From a checkpoint of a small transformer trained on Wikipedia.
Architecture: LayerNorm before each block, learned positions, tied embeddings.
Each number is 500 + 50 x the weight over its row's rms, rounded and kept within 0 to 999. Layers, rows and columns count from 0. Numbers have three digits each. The size before them is the row's rms in percent of the matrix's.

# down: layer 6 MLP down (transposed), 2304x576, rms 0.0211, rows 302-343, columns 0-71
# up: layer 6 MLP up, 2304x576, rms 0.0238, rows 303-344, columns 0-71
down302 111:524468527487473438494484509414540481516525526567550365479521514500424558459458536491528563424537480546539417489551500666645546486486522420536442535534599504601528461474499506485519430383502489416507491571439534465450
up303 087:596551517554387575469518493549556483464458513517514534548512503529485496549527543428523536476439476491492429507439550488488592530480504529506509534510535487379475484638429503489318535512494495493492469546510482498478
down303 098:493533541496512463439543477490534485524559483441487423511526527450502410496558649599588582521446521424396503489574415572540457502460480513435500513487450528570503493495501526494454436463566431589463426515464489485521
up304 099:468545495468532581484480571419472512577543522512502488543522489425521461570483532501488565489558537467498424467509521538553548627519411505635480508473492525546478492541452455511499512455482432531556409452376458459493
down304 085:478517566424509456591527422538432346466425401348536500531426527550499539459446534575506569408542476483525443499397469463499433474566521549517447508447584455526521518453482492532550559565465465536488466505450495618550
up305 091:575486561472465606642519503501481473538632494544450516449573523491475488507394514492613383403505502494480518515435611469453626466534478527642588505511562510492488504524492511493434528328488415466484497443480561458419
down305 101:404482630528455475488571424430539494412562507464372508452572481529455590580586421524508504478507569540519470473498514526513448457499585471485462440422516522521473502451472558531531425489471514503495467550461496529537
up306 109:484527513517491448444588508541490500405510515528509575499499451539566569519499477521516540440472635472572468527521488636458477550543591534515580480573548483516540472458524545558521559455507500477599600622558439518547
down306 114:506580509560482507534521535421446569540483457412589498506538564533528464478520565521516471583508445564458536479396555532477565472575420487362467504435460555404554464481501509551423500496485576412562456437500528521476
up307 101:533656477546496480530613512560473471589616459503538510478461561436461475626510463489572499586601496511524447466475422593477538524468490525532499500462482503497473449545504471473421525509530471465466469537659560553540
down307 100:490568528532457493540608482594468560582478479549523496623642508494479595489464450533483586412492458497512466551479550476487525453565521462511465516537589489584457526480465524516536539507451532539419455487518532512493
up308 094:524491535421540490467542452466442512537526487513511464489553494414515463554498472566511544484459534422541548554575541550543446589546582568492568502591466427509528362476534471525485525489447505527510478509511442609554
down308 081:511378531509517503474575527483456515454582433483477481564541498547490526539419425435534498420617492530524444455405450491509499477453529432511475586521534556430455545533516507529526437539480483395494511564519508417500
up309 099:503480515398486526635562534442448464536485592459603592548428554472488477500473551388473482457545505410500610473487454535533482539514515468573445512498491549469498451476559539424462540474469481466368531524518496499464
down309 093:553501485491575559554537519623470474395513468569554478543524505472630503398504491480539467645486544520394558447622477415493449489480432459450464483477469470474539538515551543491552500473467478517521439529563429477542
up310 087:440482510422495525485494473562490538544471521489431426536479474372559505567428561529556411443534629499502500438550519618582379399513574570571520594507481521496455472467515562477511582529523517487468602557426599465480
down310 082:543432570552523500618509515520543503505419533573566561624470550516501586472496522475481482521499336558497524524483430498470607523496489507487603448477488434462433540475500553465438426559555499471546562487456420510479
up311 086:553524519540555513510629387527444514553519516462455447497548517531559466489486437433486526502503526549485529569495564426539458499514544577586461463448462527531545467573555485521519473462435474522503559598607499506522
down311 076:489461514510561429463412587463516509473462499587541496427535500492496510542480528567531595481443506510418466356490503542448495440499529524352424389484601485510459463529469509475483543576522591580593526555481496507590
up312 106:514501446476471468508530492546493546538494534522559414393489501545503464496471538545470533479552548545500514436508571491492469514493450466465512486528510542445530479444456453566524523444549538562464445511451652476507
down312 108:609368526567532623533490470507454400473497469554446630523515501475621462423482525492519574495446497524525437464557418525451490570498460444558449546462434490519457508523554487557493468507492508547441490529650498557444
up313 098:529501503540515503536505429398492429471467506449513516493423490519510523495490502495511575428509474486542581474487535538568481544473491524493531501498536458480539483423582504661499570538480521542381462535411511489489
down313 114:507483489428510524417449628474522523510475514523498532475586502539458509451500417564546468494560542472457442543516486512398469470489538448604521491512465499462532597596492445469516445508491548519594535482604509497448
up314 098:536497534501444495518494531505470510493471535506565562517455609511510512475633466555471430469513573542610471552576497563470466358545558478506472421496479596449504484490535569440481513401462401532439578555430542604528
down314 109:422496467525483548449539499494471531423564453449493472467475480488445528498529468370436537519502460456429555512444516537575499481477543527529558480488530509502522540460448526563425404499474516475513501450571461553582
up315 104:553555530475555518417470611480505460531608513473558475526458480419552505576489555563458462463601535464442485439444561483529551469507563584490537431480462434529540422543439607504490504468453552514487515500527468588427
down315 110:482484529573489585461556481525466539485430484531431548499503496453456580485486486572468408524481604501517446492526596486540501392534487546470400544478535521575528531545511471467418584533456477525392454590569513511509
up316 097:573463520613439556533597518511496431485446494533480502567567499446452545545419550567567451493518523533633387455551516458497496568563472391494638417614497495525459516462460462498511526465487529603576489586558509528562
down316 078:448487440459445468443432496489448495500501522515565519473592623415526522542533548563482548445508561537475468447428504507444606563493517559480465487467468527476516523619524465491514586556506424432514478517437505493499
up317 096:442529486557527502551579452562469485479489480529455500548540435490428509556493507492591450469555527553488460409479492465506562483546529598481552435306526518390449481685588387539537578499501471524497537528554598528473
down317 090:529533451449469451499510479505482518481454589440565554528492434492613469430495533561567585494585481451451536524505479538466577528492488458600540435588506503561517443488399532529491477478447527509474547497503515536512
up318 090:427462535404465475527505551425462512509554578492551398496488507423466460512534537477467503451603492484422435476498512531534516438557486508499474453453518425529462466518436366519522391433544549509515486512413499465573
down318 084:526448499478406563506612354596478588486443486591471500538515428522515503509536570458485430475450548439550436459420449543477542563527461529537562526418460479453475489508594498480494604532461458588546471504543452510466
up319 096:488508478418507463513517553506439493510499498461548526489471433523487567607583566510585459519506521435585446451529516490596514542554423417455560508523487484462506471537527539459510526494533498486427595546525537547515
down319 078:523503498507454449622478525458508444585494535539616511508473552524523467467465497510495511453534476547496532537513489464518520577461470459417521475491544424519526512489548440491486427440488562481526501465508577475501
up320 093:484463516416492485563479534551466444468555390401604498525529562534543456415468517515429584492557546472522469517498502498523528494456580413468514464504501593356490465573517444547475483591464390476513498424528616448475
down320 090:469501454487443539370499498523479397471435556397492480522476497532606494594469623541504502455573468500476520503582496380483530476610443509499403585454485431571522468459496610518506461522496511495494452637499454514464
up321 090:529488601528422536521522496456539430570484555612525540485504492536521461506516627560520553490548525443543435575452465511548538518492556536575542479548419490451505478515553459475485500479495544430394610432505499545518
down321 103:408462508483589495420506514465439568423520486462442512533529460520479470548569443426460416523491559579497556543483416506479419525481438453533453484454527529507548551464446570476439487565476478474504416584447493469503
up322 087:437480498532523610634480576480510559438511493531554535464555455608471481525562525480537518470355498462525434488479537482553468553454421621488478531523408472577542398533610479473579578495522541444415499504505613575384
down322 081:542461470457460535502431560445425364557516432537560578490446554504519510444565519475541440477612420480492464521413514510446494509568508443509562526519596537420481575424378533484545485452450562468438566540572450455549
up323 106:474496480469509563509448523495469487395545548597563534463484529361519501466502610442419528449574524505531504433551551601390519548504523548430439465483491484474455477579555464527450558473466503560492512466473559414457
down323 110:489557494442479449514539462405528557500489511433530501529461483453595431434591410481510530522532512513476498509483415498448538467554564465538584495467502447462436428460568508532486449578491442499569529611526494496582
up324 110:575462659555498541475464515518463493430481471494538511607511567549552448441573506481537508565490526475495488518561540612454433469566456486583546538412535535558516542490491480503514512625481540549516494451482474460477
down324 120:433522506506461492499469441499534412487450527484492534505417567498479553531533505498460475581519545540489480431463583516484431538446520535516622517579465583451536480579553554517540571520431510515482541502540549507532
up325 104:557530475577470454531503549465514511524547473504467485479598488480575537584464517508531547442441489424552476533493529469630485574461525515488531489559512479532503384495479431507532535591491591531535553494495531501517
down325 102:565509461537418502583510500525464474558449499477480525539533500488501447575514502538543438550477491556465488454446507483491614475463525423523454499548482591488559538469456448483479474514530449478445427499493554490539
up326 101:458472426504485597619462511649416447517541533505616547577496582553494538468523432499497531478497446439552421477564577572451503505538565429453481565528639553503550444508455475488525525520527529513464512510569493481465
down326 090:464445492541401432537410491534489521465476551501480450493456508554474524470426543566439463522487518580508544513521540582473491421546401471488558425475513559516478563459541436548468459623532506449471494431361546478442
up327 095:481489518469482513622448520529476481552460458470549587438491584574525467456430436451534507419462545512564511529555481463479425474500466469581449554592555524496550369495476580447522454480475417553432416531532550576483
down327 093:500470482559477519405538490445502514475588500528583429487518477475494519520541488500598477570551436521533404489372448550494485534575446533545550504525457453507546575539572482551514584533540469488474573563493473529565
up328 090:464497506544458510484521531513527453546570443558465566530509601505464504536445516411480531416493513495564426521490554445515555416459534471519507483519587540531504434572441525458437577471587445557483436410478495499533
down328 092:424502632577577514444513427433466476566554464510458469494491574520582385522539480542458417478512542491457522474563578455540525469473535461440512579449465507467496588453568567494499526591451513523476422568517434492510
up329 108:538517543523510481450494545516599490555548533505597467464507460607512532561516488404446549477498441467482416435515465560597513488521500527499438502548500468510519469516535504575510506404490553558444452507451587464507
down329 108:539541523457531497457516442525608498525504532502429454477421489463495553459535529467513628452508521521542480438434395441501573439588451512478497489451466527556551503467374432470523457566520431461533515422551549475391
up330 106:566532500544522466481431459517527555471448471551558452503586502526498494438539511491549424529600491524466452493475399555518552492562589427400571487470470560479503497522564415518491472404495355532495518550536534499491
down330 111:491538541473581542430547530535517594500408480467494471443499497546588438491542538571432527477440547438468571456518521450492508518524395520404586577548505537467537486477483557457539401547563424488524471510560512525516
up331 099:465491468502483466507476577542555518567516568560505481499453553473564403512488504569509535456483500481531470456471480442561508603439478410445434529436621572421533441558575479563516477527489542527478506485589496486468
down331 105:454492538450548515491448524482461452572501387433492425445524573388481460567535650486416430470478551541472518472489481566464376458472444506519419513561570476533548509500496436500459600527440486543415523488471535479464
up332 109:529599524444523535548629502559472516414558566609488513537475547467514417495554535473556352422503449515581463502504547498377461423477554519584567523437484466456510553500486509566386577547467433504489510507479538466425
down332 111:498492507452468534507486505608470527385536428457551450517507533395428515544543455479572539422504527581579523440494403415473461548480544462524455600600474430451590529500449485465508432619483470514535460502471352573492
up333 113:504443473509464555514535441493541528432477569520548503531542426521572469496504559541524499522495439496575460517449502506491506476543504547528455511558438531381512475509590448432515506499590503516487542475522549490440
down333 111:475410505418451460598458536502514451544474513509510398477476578421485525492523624649583420535509461537452499559646493490431404453427422544454420454449480505500402481461501555530540544488505528493530497477484490565483
up334 094:519516409475480485559428495445514485451515438519520648507443547510433473513520484553464479493485506525579434513543499503509431516391464429548460575494480525452477494473458461451523463533592529572490552525508457492531
down334 087:522406549519471452584499549537580515610456573590482423442497491537401498495546526617395591501385525493511452524421500542454522509596533435433491500442574531560540541461435550494368471486520484473492507486539486424369
up335 113:495562473535449563501546523440441518515581598513439483485547413512488518492529494481467550463427585504529468482499417503455664478578452475530424470522475472486465456591567553488518523541474536501485543528551498550504
down335 109:509494484464557538458444422485470411535482529625502412470483517503440517520455606548576568587467519533539481440511514473474539587454390510431535515561476416562459492537529509493430516547469578426533586600512559466536
up336 102:492554570490516541373505441493465476541459488520507468513527472462385506405468568506521560546499539432435481450499512494566523524508501527524617523518541588535521548579458508474534546531439451519568480557532518499510
down336 095:513399474585409547580506551514417584457557439556505487539547491434534568504508520477449561490479433510534486500457508429442440483474537379481421459523526452485470504546525588628412467470531479515476441491470531431530
up337 110:445520438475523475396424525469416574544443466455480560515501536484444505479528474509548474510450497482511488495652481459512460445421554444520415484473433579508419582439499483487480565500477501570474541574511483511546
down337 114:566552392536469539504565446592568595618484577551471509505519505520505445464463484501532456533513454460451422488503475505539510549481454554438427495430429414518500536578511466571517390570490541527433542498469533516584
up338 098:521498412462460562502517524521538550508467517538586468486421580481452471485572483556558408442549524572504506479570481508555476517519499449604508585518436454476456512448501517508515431533481572521438552488490439531412
down338 105:428498462521508547475434475455506431494538476499447533539504489442548552557422521519501507561480516490459490448488506495481480479490465457473502467511526556565519543562540569486529518502442466503594559500485535484514
up339 106:490501555568511489511442426497469480530482513501578558572547547561664499407448544561526515568424499489608471528617469519533526490460476418497473515551433449534531469551518446385541536534487492596459409566482523397515
down339 111:514548514458515575468547381482526561466384411519493565487531487568488493431541493547445463488448530477455466515574482491529584539442512539489532487507478479565496466493472508505586553538515489481447446525521507577584
up340 102:504645472521472499445588608515561530486490544531532480421547477489500530497514560473623461427556536532530469483417449487523514533556512531557513466442503478442485440554548550459463581580495567488479558489430540555451
down340 109:441375490367483504549491471484445459498550521489477526487418483485534460540492503529523492615506526553506577502481486551494561492518453457576531456459481533520480471538472507546544526423524484497509452586522540475577
up341 109:501536583495495526477547488553510519550482494532483519519461524493571418464506484520510486394463544448576519403498477450535451501448528503627530393518499581526536547511488482555459538545502420539494498473477483624483
down341 122:533553485459485505623503494547669488528523519513573391500508394514539435482643478503438452585479426476436575516529490555557474481538466493431504505453494476452478493512472531546540465484501462461528486445508499553525
up342 098:588557524569497509567496446512390474493532424500519482548494469628381536499513407510563514477488521476509448474472587605543553593602532517507455474420520519550485473434450455486442486541503412488416524522479484409553
down342 091:470573545520538482491477498520485505436500524592490523470479435532479494550541528529550474509476500473527600534542455501545405417527506514526458448540502539486470502510499624568501582459488605499490516523571502501529
up343 090:424544511521507539555493542456496451520495607477609635562502589529545541482578484558552484515540496456593441432540607569521510464467513473610436539465548482504537502521500480583508494450448531523557531419420495456473
down343 085:528502515459477494539485369490518435632448579553514458448532565488450506534613599508519592477505388477462435498504585517488496479592555564477467481560557429533523498522497540529509508503597417545614452521516590570551
up344 087:567516501472463473540601549459478483558567499588427446522562463456540555519513526539467524450494441511526507449531485460541588441447476496546406502503530544410484451499604550526535563374468491454490487526549512572454